config.yaml
n_layer: 10
d_model: 576
n_head: 9
n_kv_head: 9
head_dim: 64
d_mlp: 1728
vocab_size: 8192
activation: "silu"
norm: "rmsnorm"
norm_place: "peri"
norm_eps: 1e-05
positions: "rope"
rope_base: 10000.0
rope_fraction: 1.0
qk_norm: false
attn_scale: 0.125
bias: "none"
tie_embeddings: true
parallel_block: false
extras: ["capped logits"]
init: "trunc"
init_std_qkv: 0.024
init_std_o: 0.024
init_std_up: 0.024
init_std_down: 0.0139
optimizer: "adamw"
lr: 0.000786
beta1: 0.95
beta2: 0.98
weight_decay: 0.17
lr_head: 0.0113
warmup_steps: 492
schedule: "wsd"
decay_fraction: 0.704
decay_shape: "cos"
final_lr_fraction: 0.0
batch_tokens: 131072
seq_len: 2048
doc_mask: true
train_tokens: 953900000
steps: 7278
dataset: "wikipedia_en"
Each number is 50 + 15 x the weight over its row's rms, rounded and kept within 0 to 99. Layers, rows and columns count from 0. The size before them is the row's rms in percent of the matrix's.

# up: layer 7 MLP up, 1728x576, rms 0.0396, rows 1534-1542, columns 384-575
# down: layer 7 MLP down (transposed), 1728x576, rms 0.0355, rows 1534-1541, columns 384-575
up1534 097:59 49 71 65 53 42 48 52 35 50 56 33 71 64 89 55 49 61 78 74 49 36 54 59 48 59 44 83 68 50 47 32 53 51 43 39 47 52 36 61 61 64 58 30 54 41 36 63 42 45 36 38 47 64 68 15 53 53 54 32 65 46 85 67 56 40 21 77 38 38 71 38 29 37 27 97 73 49 42 45 12 47 57 40 57 45 26 40 60 54 27 44 75 55 31 41 29 76 68 42 33 44 61 53 23 48 43 68 31 58 82 42 73 77 35 66 45 27 50 39 57 39 47 40 75 25 73 56 58 43 53 80 21 13 75 31 63 48 40 69 48 41 48 85 43 39 72 33 40 23 51 72 56 50 59 46 72 47 29 72 48 55 77 14 59 46 50 45 67 73 37 42 38 51 52 42 46 59 58 80 95 62 45 43 48 58 32 46 37 33 68 39
down1534 103:42 63 52 62 42 77 18 40 24 68 46 29 47 63 51 51 14 62 62 64 09 54 33 37 21 59 52 47 45 75 45 62 69 76 36 77 58 48 36 41 47 24 50 48 46 78 49 69 52 48 58 58 57 31 55 56 26 57 16 61 54 54 46 48 42 56 88 47 53 54 54 59 52 44 55 50 54 57 56 44 44 36 38 56 19 54 56 36 43 65 43 85 65 55 77 39 69 35 48 48 22 08 55 44 72 28 66 49 67 60 42 31 51 45 34 62 63 09 26 58 55 44 65 43 49 63 48 34 30 57 57 49 79 74 30 59 10 56 41 40 74 25 79 39 54 43 61 49 49 45 44 33 43 62 74 61 40 61 60 20 31 11 71 61 69 39 68 40 46 47 69 43 78 30 37 68 63 44 72 39 25 55 42 66 54 23 65 42 29 54 53 52
up1535 101:61 44 78 60 50 43 23 58 57 44 47 51 40 56 44 42 55 66 45 49 20 33 37 31 48 52 64 47 67 45 66 27 58 52 44 66 33 57 44 34 41 51 48 57 25 59 64 55 59 48 50 67 53 92 32 60 05 47 55 36 40 59 47 81 54 22 40 73 24 50 38 26 55 33 30 63 43 20 53 33 55 42 36 72 24 60 57 41 47 56 62 19 63 64 35 77 51 59 64 33 30 49 49 63 42 42 45 67 60 70 76 33 56 33 33 51 68 44 54 74 38 81 82 56 23 53 52 52 48 25 53 37 39 43 61 60 58 47 33 12 20 58 50 70 56 81 80 56 49 46 49 54 48 60 57 60 37 54 39 41 74 59 54 44 74 49 39 37 34 48 53 49 56 61 50 50 50 56 38 61 61 71 59 29 29 28 42 54 22 31 55 57
down1535 101:78 57 19 48 42 46 35 58 36 31 70 70 63 72 56 44 58 24 43 41 56 54 58 44 47 49 49 25 48 43 25 67 25 58 53 50 41 46 54 51 67 47 32 61 66 49 53 25 43 66 65 37 32 24 49 39 47 69 36 80 46 56 20 35 43 50 46 27 71 49 49 57 70 75 67 39 85 35 75 84 43 58 63 41 41 74 62 64 56 39 35 75 44 40 45 77 31 32 74 59 59 60 37 67 51 47 76 41 36 16 32 51 46 61 61 61 46 48 58 52 60 43 40 48 49 36 48 71 54 54 37 44 68 36 47 22 48 68 89 69 84 49 64 45 35 33 43 49 42 42 38 84 59 71 22 50 50 54 47 38 39 38 50 63 23 63 46 69 69 60 35 32 47 64 47 83 71 51 52 28 46 41 38 47 44 58 47 46 57 58 47 78
up1536 093:25 52 41 56 24 00 23 53 75 47 19 56 66 55 49 51 55 51 35 25 58 58 51 35 56 42 54 54 31 63 64 65 64 60 44 56 44 27 53 60 49 66 48 55 39 70 48 29 54 70 49 62 45 63 33 44 13 39 36 45 38 44 65 61 66 36 36 79 71 55 64 16 52 67 23 43 49 52 43 54 45 48 50 63 67 76 81 40 46 60 73 45 61 46 66 44 54 55 29 56 63 73 44 67 32 36 71 63 48 32 68 50 66 55 38 67 70 32 62 31 65 47 57 57 59 55 52 50 88 58 77 49 28 66 58 55 55 75 24 58 69 94 47 63 70 58 48 81 75 34 30 39 77 58 67 68 32 63 72 60 49 79 15 50 57 68 41 59 33 66 50 54 60 75 74 38 57 41 70 33 54 82 40 32 17 49 57 76 57 63 51 56
down1536 097:80 34 57 46 72 81 40 49 51 39 55 41 55 76 58 53 57 54 57 56 62 53 44 40 28 58 43 46 45 44 48 52 34 50 47 24 58 61 37 61 47 64 60 43 25 39 63 67 26 15 46 60 63 52 53 50 64 28 81 68 46 60 62 15 30 29 51 24 56 49 53 62 18 28 62 47 72 58 60 63 60 60 65 77 38 43 44 63 44 56 39 36 68 50 44 44 46 60 53 32 33 51 60 52 76 33 66 31 52 69 38 76 55 39 46 39 04 55 53 60 52 53 56 48 54 44 74 41 33 29 34 32 73 16 64 57 50 47 71 72 41 25 37 34 46 74 51 39 06 23 77 23 56 51 22 58 32 42 34 18 51 38 37 67 18 42 66 59 56 60 67 33 56 29 39 39 34 56 59 59 48 24 44 59 65 44 55 37 37 32 27 61
up1537 096:54 29 33 74 73 61 38 69 67 71 41 68 37 76 59 34 32 38 53 44 52 59 36 57 70 23 41 64 40 63 58 35 61 29 41 64 52 59 57 57 59 61 41 21 32 54 32 38 35 49 48 41 78 70 69 75 35 54 45 42 51 57 51 71 31 51 43 84 40 63 49 32 43 66 51 73 32 75 27 28 45 49 57 54 40 52 27 74 66 37 73 61 44 35 78 60 40 63 24 61 35 39 76 50 84 57 49 76 52 62 32 18 64 33 37 42 17 65 35 47 51 18 71 21 46 50 61 27 40 31 55 56 64 53 42 50 70 27 55 59 49 43 45 68 30 55 36 63 30 47 73 45 59 49 46 52 63 54 53 42 58 41 37 76 31 51 51 49 47 55 48 51 29 44 56 56 39 55 51 57 38 55 59 37 39 41 49 38 67 64 55 36
down1537 097:73 37 45 46 29 40 65 80 41 48 60 55 54 66 41 46 59 73 51 65 27 24 52 48 38 59 58 40 42 43 43 34 41 60 56 49 53 37 86 74 37 53 49 17 59 72 72 37 69 43 67 62 20 37 32 52 53 32 66 18 31 48 50 51 46 44 21 49 61 69 72 65 28 37 39 23 46 40 48 52 44 53 54 32 12 51 38 69 38 37 12 53 62 44 43 52 59 41 43 55 44 59 47 48 53 52 60 68 40 49 18 84 42 49 15 41 74 38 40 37 60 95 00 62 59 51 53 67 52 72 64 67 54 57 52 33 28 70 45 53 74 26 66 21 48 50 59 72 71 55 36 28 37 78 36 59 74 62 29 41 60 24 47 32 46 25 59 49 78 36 80 41 65 59 36 21 37 60 46 31 52 46 63 56 32 46 54 48 39 48 27 51
up1538 103:85 31 62 40 50 30 48 63 38 55 44 67 39 74 71 33 51 37 65 37 47 21 57 51 66 19 35 67 38 40 71 66 59 55 69 56 50 49 17 44 73 34 53 30 29 76 59 53 71 53 48 79 34 71 40 50 32 50 29 27 48 57 59 56 35 28 60 37 24 43 69 55 37 34 22 55 32 67 70 50 47 31 43 68 77 33 33 61 67 59 66 39 72 67 52 60 49 46 54 33 49 54 47 45 64 92 57 82 55 46 51 51 46 60 47 48 67 38 30 41 60 41 52 29 66 45 31 28 56 74 51 50 33 52 43 69 50 64 42 63 43 43 67 65 90 56 43 55 55 60 60 50 61 57 80 40 29 36 28 32 49 46 52 62 65 64 55 34 50 43 43 51 65 23 71 63 42 76 50 66 70 34 54 38 56 37 47 24 36 32 44 66
down1538 102:74 44 49 64 30 20 57 66 78 51 60 43 60 40 39 40 36 61 53 62 51 47 50 43 51 99 67 44 50 46 70 38 14 46 37 24 57 41 91 38 33 51 52 36 60 58 52 54 41 26 57 50 43 42 63 60 56 30 47 57 39 43 42 32 38 70 11 38 54 49 74 58 39 62 58 42 60 61 39 40 34 40 71 69 26 54 45 55 47 78 53 65 56 32 75 53 60 49 44 49 41 53 46 47 32 59 46 35 42 62 29 80 45 49 25 41 43 61 42 28 22 57 48 58 53 49 53 47 54 52 87 79 92 55 62 32 64 48 51 23 39 40 63 44 19 43 40 49 61 34 27 49 23 37 50 35 64 61 52 65 82 63 50 58 55 41 42 44 46 73 66 60 53 58 58 28 44 60 19 45 66 49 43 53 58 56 61 38 71 38 67 38
up1539 103:70 41 61 39 34 29 33 38 45 32 53 47 55 26 26 41 84 44 48 56 10 39 58 81 55 34 65 58 37 49 70 55 50 44 56 57 74 53 24 34 58 38 60 45 47 31 51 79 58 81 44 56 45 50 65 51 61 59 54 50 45 47 42 51 31 20 32 64 59 57 68 45 31 51 31 73 69 42 77 68 48 40 64 64 23 68 60 52 56 37 62 60 71 74 38 46 20 38 64 34 57 49 49 52 44 50 56 80 39 48 54 38 58 43 31 56 45 38 49 32 58 55 55 42 39 32 55 36 61 73 36 54 30 48 63 60 74 75 73 40 47 33 52 64 45 40 58 19 32 61 67 50 64 41 49 42 75 50 85 30 35 58 39 32 30 49 55 42 34 47 57 47 54 66 27 47 58 55 32 56 75 55 41 29 59 33 23 71 69 49 36 77
down1539 100:46 67 29 43 55 51 43 48 41 59 50 49 73 53 46 76 51 56 71 53 72 30 37 50 49 44 34 60 58 93 54 59 59 58 32 86 53 54 26 47 29 71 43 32 64 40 53 69 43 52 47 73 26 26 64 47 49 51 39 39 61 45 62 44 69 48 72 18 30 45 30 41 46 12 51 37 26 62 51 45 71 45 53 47 48 47 53 41 42 25 59 62 26 27 27 40 26 38 34 69 59 28 44 55 48 58 51 39 28 67 64 27 31 69 37 40 40 80 17 81 38 74 48 22 29 46 69 60 39 69 55 67 68 51 54 76 34 36 35 50 31 47 52 34 43 43 41 41 78 26 55 50 54 57 53 65 41 11 27 50 51 63 67 81 66 56 69 51 42 44 55 61 72 41 28 54 57 69 48 62 38 64 52 65 47 31 45 70 41 19 70 47
up1540 096:40 45 61 58 61 44 37 48 50 56 48 58 58 88 64 64 20 64 75 45 39 66 53 39 44 53 65 48 34 34 60 52 18 51 38 59 68 55 56 20 52 54 50 56 42 40 76 30 52 50 35 60 53 65 41 58 20 50 63 64 67 71 41 55 42 42 72 78 29 44 67 21 56 53 55 34 42 51 36 22 44 66 30 41 50 54 46 88 25 38 79 48 44 49 66 27 63 34 63 61 38 79 50 67 63 55 38 64 45 49 38 31 55 49 46 60 66 33 66 39 40 21 53 40 61 36 73 57 49 91 37 49 55 54 88 64 07 64 60 06 76 59 50 73 69 64 28 56 36 49 49 55 36 49 56 20 74 31 41 63 46 62 40 59 50 47 44 69 78 43 70 46 47 56 38 34 44 50 37 74 53 83 70 19 46 30 64 52 30 57 42 52
down1540 102:40 47 58 49 73 76 41 57 46 53 50 62 18 33 45 48 49 60 36 48 57 52 58 65 55 57 31 45 57 53 53 73 66 49 58 66 37 56 49 58 39 29 47 66 37 58 34 55 39 28 59 56 34 37 60 42 60 52 38 36 44 14 39 52 50 39 48 48 34 40 44 76 73 52 49 86 56 63 83 75 42 65 51 60 48 53 61 52 32 64 68 56 39 41 22 60 63 67 48 46 52 37 43 59 47 75 89 47 45 15 46 64 40 61 43 66 50 39 76 45 60 71 15 61 30 71 54 47 60 34 61 31 40 54 35 43 67 32 62 67 48 57 55 49 63 36 41 34 63 68 51 55 59 47 66 77 28 41 48 53 56 39 16 31 42 77 44 58 27 34 34 39 64 26 43 88 51 52 26 26 51 38 52 52 67 58 36 33 55 54 45 57
up1541 106:39 33 50 43 55 46 50 63 57 51 34 36 43 53 46 53 54 46 44 64 72 48 77 47 62 52 55 39 48 30 74 64 30 61 31 40 51 41 40 48 56 26 53 49 50 34 23 59 70 51 31 61 74 43 47 35 17 62 38 50 46 41 48 49 56 21 32 41 20 47 71 29 34 53 43 48 47 25 37 77 48 58 78 56 47 48 30 41 55 76 60 59 59 61 50 73 19 30 33 52 49 58 70 71 53 46 48 63 44 33 77 67 62 23 45 55 34 49 58 58 66 62 50 39 46 45 36 41 47 47 51 60 67 40 78 49 47 56 57 62 66 54 60 45 54 41 56 63 55 46 56 38 63 46 72 73 38 56 57 40 10 46 55 62 60 65 50 85 46 40 54 47 08 57 50 23 42 45 49 79 57 64 59 64 26 31 50 29 27 43 74 30
down1541 110:61 30 58 39 40 46 55 41 30 58 56 44 57 71 37 53 72 20 74 42 78 57 44 39 41 59 34 67 60 45 55 56 72 67 65 56 49 45 56 60 59 43 54 47 23 39 50 64 57 65 43 30 58 18 59 58 25 26 53 60 34 50 46 40 66 29 51 42 42 60 50 08 49 66 20 29 64 68 86 52 47 50 54 54 75 55 43 43 55 37 64 35 74 31 58 71 52 37 47 25 29 54 57 44 27 39 54 30 49 49 44 58 50 36 31 25 54 83 57 62 44 49 67 52 63 51 46 57 46 36 52 85 39 47 36 61 39 29 42 28 32 49 55 27 42 57 22 57 41 76 21 54 23 65 61 46 54 30 45 27 43 39 48 92 57 28 59 65 46 56 44 58 61 49 64 44 42 42 50 69 47 45 48 50 55 60 19 40 19 41 63 48
up1542 098:61 53 43 41 49 20 36 36 76 47 69 37 78 69 59 58 56 70 33 59 78 43 58 44 53 71 58 81 57 49 81 20 24 36 36 54 41 60 39 46 52 58 29 36 62 55 55 46 44 20 38 27 26 48 49 38 63 61 39 70 27 41 45 75 34 49 39 73 40 42 44 41 53 60 59 55 39 38 45 61 15 44 40 56 38 72 46 69 69 18 70 46 49 50 35 45 83 46 60 30 66 12 59 67 24 32 56 30 55 30 84 54 43 72 45 72 49 27 49 44 49 38 69 64 42 49 23 33 87 51 28 41 57 39 66 42 72 55 69 81 29 78 45 76 56 68 37 61 55 63 33 50 11 77 43 60 42 58 75 63 57 53 58 42 38 39 34 09 54 61 61 44 69 59 46 38 56 68 25 86 58 37 46 36 65 34 42 49 51 75 63 49